Weights of a small transformer language model.
Size: 16 layers, width 96, MLP 192 tanh GELU, vocabulary 7133.
Each number is 128 + 32 x the weight over its row's rms, rounded and kept within 0 to 255. Layers, rows and columns count from 0. Numbers have three digits each. The size before them is the row's rms in percent of the matrix's.

# layer 6 MLP up, 192x96, rms 0.186, rows 0-191, columns 32-63
099:162163166154097086082070101103197132129157173083197099126120130153160142114155109071081122175107
099:146148141109170016140141101158171184106119103128137079125112155092119150128160089142138096080101
095:159112133179140103063138078078179168129077116123118128096138113113135100136094099148106164091111
106:209143068158169066171118184149126154111153079132096152128151092185115116109101105116181119067215
105:125128064136157146103107151143162126140142135109124084144113107186128142153124119082155135166079
104:127157100095175054132117107177095127127109142149174187147164099159103151084102124099108149116118
103:120112101110092098184107068191149153120159152169136126134147127042149149108088165114131161110101
092:151129048119083089192062138152205113128119151149124105122149159072113158091080156088098163125120
108:151191121110120129180098106174123139142108159093179142116116114089208141122124126111131117122082
097:122080070178156166096166113097174155172113173143116149128151118118169125033118147080145169129105
099:142152076109121121130121097121125121173085165092179148115176125086154117070112147089142140133144
091:132164123098145089144100154134108095134165134117118101099124157097109142162161139087128117109120
105:126171137162124126121158193148127172195118189132100172137090072114175131113158104098109110123095
098:112187201136162142128135134107119127147115167136106102092133122057102152113114123111062146144110
102:120106146142130131099080104141185186101201152130131161111080097117101111144153185146090166155141
103:165115168163079123151094058126111116144097120163157138180128116148156177084130093048121104080118
104:104131156194084136089142122128168140107073174113121126162086101113193107155105162114151096122150
104:160080153151118129147111129100169121177071149093083123163101103096154168095109127038161090111080
100:151104136116076075098072111115091220126174126215131129139136074164126170139159189119036132090127
096:145137078137167106186172123078162128119133156119133089092138091164125129097171137086127166104116
098:089191165118175174112074184137155113125131151129123071179083126077139132111162112063095127138122
100:121139064186131108096141107124134118154149110133153095126135140128106068155089143097160167110143
095:140151114125125099143115147169081087102135103130116151100101121110154154096191126193109196159108
088:115131092109178111176114097178220130115120128110131161110114164115120108105124134084119081094118
090:106134164162116132086152183106177136105090146118122125135073105141168108144147173137091106146199
099:148116142111134102177162130087074182147145132167083171135134119117164115114037103178166124136082
109:134175142148092087101150124118153136155113197126137095132134113144201095088111076119121133156147
102:139123061121128038142070136095181121167191100169127155111143129130119155110160160157107088120137
087:185133124176108167046169098087166146109083147095196123111114127147152100123106137128059138141125
094:136145123064092142144158134088095163198151168134145127064116108166123103157097139095115135139080
102:098177197123134122128109119154137137121153148100130141093171116141140101099177123117091154123093
095:117136118085175146174108150185080151160121158230143105130126081102144175122148140112074151148109
106:185118100120120121144143140175142155201156104154110162079133122118143124135098087092173125102154
102:161165076092154157138138162149127112104078107167152172118097082130183106094143134135112147164124
106:106131154131147140168165136108143183117110190143108115144131121136213081100146152066108136138160
103:085149146095124154111114185129157156178193126096145108120122157103124170171106107124064141104148
090:124146150151126172148114125138170119091141191098189097140078121136127070134148096076069152166136
104:161113094217133139136128086123157151133146116137121171107129116100137133094076180087165132123124
096:122136099104139113119089142126095145128090133208129123116129111181101126116137157148135114159100
096:131158152100122111147088163133157173168152172151131116106120075105128120157139098072057150112088
112:102125089135159145157132084205126147180123143143180141135172116126087108090098120146066128085122
099:122108128067131115116074146159125126107134186149169105158138120165146155071101102113163162094136
086:154115123102131125161129091135161101155129101148098214098111122095120152139164158105121142115029
109:196124105137150113103132121138119143126113132160116173097147099108163180133156099147161136113154
105:107145167127073140122179143087101147082063180128117116137137118083143062195108161146092136148118
101:136111074182138141086098101111109112146157107182190148123130126108152159160164100144147211131151
100:137154121116129091082113124126146156085155100122182130090120119098194120156092133148133159143198
098:142153121078123146142114093165140133154090163093164132096155120099189158080121107092135164103155
096:210156104086100055143132153126144216102062126183130127094104100155126151149114067157160105102105
095:096156154141101117082079170151150134133100141147114067160100080106191127099173106159172133075134
104:115141174080140141098109085114131116164173088176135127081152147109150107142179097134109137085160
093:141100092134082099114132126124199124197116128143162177134086146120122187156110147076113084115126
092:123183115138101114153109087145154094152142166121128127125122144130115159137151170105048139126117
093:115224108138121157160122092096181138115067175107140067102122127158130098146156098091082130190131
099:078165144163135153108091176144128134142138194118185147109152102100135101127122105071079185182123
085:187076091144068114120149113026187110110164162179145147093116132124122170138139095121077094145089
103:146142037137149100145198121188097174113098147132106139117115103148142174071109123126139167085127
096:144093071171124166090162223129154169160084154102140110173103064079133085128124103097157112151102
096:124161098147154104108104095194130120127164119125126121121148093067110123127120139107080161116129
100:129094100162200145056128110174166116120146109161106162058110099140104152157156119145131168084116
101:130094153110100096142172123101130176190158135104129090165132109079154164152107154147122124108091
095:130111134158114111087167148125176119086107149108187133105086136134123145107083138097090144179138
093:126100109112085069166118202167130122150184099176111127123102106112105195137089112138195184096156
103:121153116077105097149127157208162131104143127129079098078161083086100104073126138129141155130117
097:121230111118071078159092159122190128154109158115143127095193126091143123104096160052149127088135
099:096139171129145109080142188103134137153064179119157161175150094120110106108142139081059086125157
100:140126118142122162097114122104089133146094143138176137091128118086120127134109126117076177144099
098:146137134110097100089095118151197137129128190099187073133160121114159136083112170054155161163200
088:140114166110155108125111113124160110178089197169141129096183102125136183076117146117065154148110
092:130157088194126145106158119154195118195105113110097136128106104143139090147107110089081113117080
107:166140082067107105114115100095151146200116086215128116137125104145135143121112120155101154085130
094:074192201108087128116129082102147187082123178133094115127068108160161107153142127131125062157096
108:147129170053057088090083111128142175148134135161129104136151093061160155162138147101074193133098
115:164170122084103106150111172087108123177061170178152110162144127121107124099106133053147149110149
100:098178125152148099118044094121144166130183131142097102123126117120100087142134105162136097106140
097:140112115160097120081132113182169113193169144134089121072183126083136104067143127087103137152143
113:066183193142138109083135103156179179154159168092126090148166083103126097138155183127062098116092
092:133124128116081180124123130124148125146149106127082108058159125079148125115143151113081172092193
104:152079108077089129139127128137153115166136158129092141148167133106102175093193135128092153146159
087:107152099149162162134157165196166126123085116109101177060159096162132112112152145063083174123090
108:108141144107150123182077130110158128147105153125110182169101118132157150113071147085097101132123
098:127120130186128133164112071071141118144135110123132169144142097161141136117131198101143119159132
100:149126151151087136114147128175097154098070160127126150160080101202160126145113122133139106100150
104:188130138095103122122153115115094124161064114182170195120160138135204164111095212103141157130107
113:085180127144116142155139167150180133142108200090129142110107120051129130134054094128112122104171
100:148141102122124111107079147138140115131137151135101114138142109132147169089198104066077156107131
102:137122156121113137105178106099184164124098143178141101049136116161124137093118101155111123153117
099:175152132111136119135199101206156112203093117102128169138131114049098107075149161151114171091116
105:169162089131153177101150139093106145117088088145129151144135103102157108065136135121128097147156
100:153131139115059062133134151094208123123167193108117096099190132099141147130111185109116100088134
100:100117075146125166108118155161159169145106157107049092173131127065111099126055159062087112158100
097:090187120132197164129119143105127179163140170156122076114165098129129130119134093172093165064105
110:165189159151168123124141108121102131141088111148085183114085103099129104074187191187123157126118
102:109160119160066143117084145074093139156125119213149124154107119123117146206142105157072144115153
102:100118156076133127115114090117125168162170144140170159079159091032146141139099134143061143113120
092:103085098141135174111109145171127145149179149110123175154147067123121172105066165076077182132105
103:140168101082132082170150117145143109130063203183109199078150128133101102059107161108112169153082
107:110137186095098105124112103114099129126146174140140173120127123101145138115144168182117163107094
097:118108152136104059070140105144165145136172147126141083117130138107101139141159213125094112095143
100:125156169128101080134127129103172139116094148149120119085085101138132126073162148144145057090103
097:150123135159133148101104183074106124158142187167171163136119106147176081067120111160096152072158
096:167160149096079121142126138075124170107161160119184090126156072154144178107152132134123158109145
084:143145179154144182139191166142124160074094127104136129116171057152164084070164122111129143062125
096:151094160134071166146094105117106130121105204188126137094143099166128169092189103109117155103126
104:148167165150108066126114153124161120157135130118158092139136118101171134057128173127183108098112
104:133107179109159102081159131127169152122141143146111091096144104136172136046185152116127112053134
096:134153079105083113061126110122108128100111147143191149092137120121134121151151160167066198091168
102:128093147116105161074092085067215156168156161103143159086141071116135147145163103096109120166143
105:128219194138107113162098144103164111140115206109117114116090129088148130094127115094114102100120
108:170144166122101100147137108149141139132128135161120115138145090148097115090116092109127165143108
095:175187143093144114147106157148125115083156135103169153094147145086095166155176119137106147093183
091:124162104186156152161120124115142120049143124100160159110057124135110027136161147096079181168164
084:117180123123200136112130117089151150156121128109153180156157090048155114131088126145159144121109
093:097118069140101129082165096162125145164145146128086089099166138089156137082104167153123143117136
097:154137127116078133157084112170103134138152129167130112133187132146138167137128111094151121161096
106:108178154128162057102101163138147172100083142147164096153090083174145135150098094132140107189136
097:155119110111131129111145094113173122108131129189133119088116101160138124120171138164097093148117
096:137102107076160133103092125155160176114105137146192076104185077113158186120109119119088168161139
114:184120118105123066147155092170091102100113147128151179120131130148196191078150174146096135075128
106:116154137109109138094118084100131145115102184122154183118121113122156125087102056138091160103162
100:136148145103071123079140164110113143147130136152135083132137100108164220105111066086108096128146
092:129127141218071129132072150095176127053156133133093123151068109113125075160174148133152089114155
097:151133126156145143121151168136116145173078133138129154130106142136097142107113058079168083070125
103:094090079152178140038131125151118126097160117147129154115103139141114097172141137085112123135093
102:150132130103180122110073083133134113149111153123168127078115138141105121111114114110077111073143
114:122119154114119131071119162118161178173066141157119116137095145037183131085136114089105116077146
092:119128148183062092081176181172144162155100138116112124128083105142139100115129146091143099132139
104:134173063106136094140132100180193187146116142167167180133155097099129139099157128088172108096153
100:119139118163190134105152118124121188125087127157166156110116103133131091157045095147084166072118
088:095148173129158158156142150170154159095120190106138119150106107124129092144078128100091100091105
100:145165140145075114084127079084189174104156090119141076109105111120122091128109123109116119143170
097:123097150096137045078093140097091128127156079146103150147124096096130182173174088161154151115106
096:119137126154123137187138131103150105119113163170168193093131118118147148081129117114099137156119
099:110175085106129083120094117179123137108152182139181097089147122157121125151126096154093170100124
109:160141106074056076133099087185130135165132156134172130111168120091150214132128151099111129144091
100:201091110134145096164075135091170146126166105126201134086136104107177176119101154097157146088180
106:124165148137094151122094077131183123099123198156146130123140122125124115116126122099141196087191
096:147115128130133147119122073121106130088053159141127164109151115071137119130149165149159107162096
101:111148117100146148159102117175137110153125157151154111076187091176113071104171134108072131135069
094:101132085110142131120117150133153129181114156160132147122119111135138136103143148070087150147091
102:140136142172160093090120127156141155120144213128103153098118108125146095072113147066164065067139
092:154126141177141140048128099131152165161133136066168118174142072141187117153157147133107120098130
112:212133101092068091131053121118147128169145128169170121095169119129204196084075120096137135120154
103:139105184093124169059153121123131122180176143152173108071105122112160169106148097125099213090107
110:181165142125085145191086105111192131177171145174162160092132136145145075125117150084153111128151
095:126139106202111126160112136152121136073166123190160153115102088113140065145143145101190114120149
100:111146128194173150103086071096148144133150168137182123173108129099148092137082112117117166129179
099:118106128150157132054179094113134122104071153152187143085117125128137092152162199153084164112160
093:203098111079149128120045125085148181207152152131183147108148055130155141117092147102102169166112
095:129094130156086101090132118162128168147134187078131116179071121115173139140126190119124064122135
094:129163102168162165104106121144139123148133158133193138131097115110178121153108082125078141147113
099:200096104146065078156109086130124124157159145160138150179114137114134153106138152069154095111093
095:143142065144099084135062133115153145143124135160155123152158127152131158121146121166080177110132
103:175113146118108096140181109108131133092088132127130174060137128170175140063084074145158080098126
096:099197076132167135172150103136154109182087115152064165105156085149128093112142084131189122117054
105:162141139124116129164091110104200148158174102097154123133090123083177113133082129121129150109152
099:179095103069115057144063096125105114101165192139184118184112127105171190184090134106075107145134
104:106180137098166144121129191175185160103066121149096131126139108167130101110203100128113115134174
101:170225122093115109162104104139144082107116126145149135074108157103144108054174122084147164098110
098:119127170166064169111077116116150122146086182173157089171088129095174136140154050110100163109146
106:178089056086086062166114112140159113161095161185097155186148117089119164101145167083135103169153
111:167110122143097047136153136123105141132183149138097182152117115136137166136157130163136113034125
105:133104109110099099115087148087150158145151192191143132124173085110182156123095159136089144140143
091:112123148142122075068151113133170166161088136138186136108109101133140128076105177126132159103109
112:175130170124136122157161100112166142141105124148116171121182084071147130092113137159152162059095
099:207128104137130063190171108121094157076140119137158155155105107097144151145086170171142167155144
108:162128164194103154071119122089162120213041137118132168140094118083177099134128175127078157153149
098:141161169134076076098124183111158136143103165143114103136136076143180146097143159146122105113144
101:157112107159070111132143133147178127106038154174151085158213130140106183121116204106122143070147
100:154099095151110132051145103136212163143128110116175135110164078112143124106127121079126198106173
101:110125136147189165112156134178129177090130129122142134139127077193128133107082096107105188157091
097:111144068143122068166132107085183124144159115077114144151123145057098135158122167134112126157164
101:130187134099121186115104103159138174114092141117199114163137098103125120120066115080103192133113
120:160132126102135096145099086127104128111094154109128174135106127145223166096100133090176083084114
102:150093094125108101097121112140175091138134148132120163151156143130146131154114184158092072119158
102:114115133122081128107125108110101141173126149153141112083151117119160131161126115168083189079072
105:111104122194050148114165137152149116120132177101156112112123146113115135172126124109116140118185
101:110156138170090126107141155137155139122120150123097070131160122133115129128119130088150160103117
104:138143158179104088087105116089167143127108175186127148112104110138119068097133163140082118081142
104:138115141129160123158114156193115117078149168201158154066166092152146150125165113141158126072119
100:121126176154114134109137148109128124189020141165146160193136119128142082114116133098074122176128
104:143091076165081093089162091135215119066149119119129117143141132080114131124116151072181131135157
119:101109137159135107099115145139163156133078116160226107089074116197158105098067143104127127163135
109:150166108155111132076112118095141124123103145157125147044078114156130105156144151124156146094167
098:153116052112086113143115112166143132106122168139129201181200075111129153093123173091130145112101
096:216141150109125138135041106068146132198098162103157169143159111118171134084120169061076127064102
098:164123100088177129162142060124108156190150120116145113141148060116143096133076132117095158166084
007:125151122152134142105158111126120084077135142115129074120155138150127107207109148101121100129089
088:077149145113125141121099151140103123194116161104150088158098117150076134114103169088083118162106
103:114114108122150125134101117103179126144115166140147097079105136092141155057159099108106106113132
110:184115128126112075130098106151137149170113141156128149140136094121119132084118151105113180082114
100:109123137147146046131120143174137129078160123151148115126090125139100108116161159099123142134133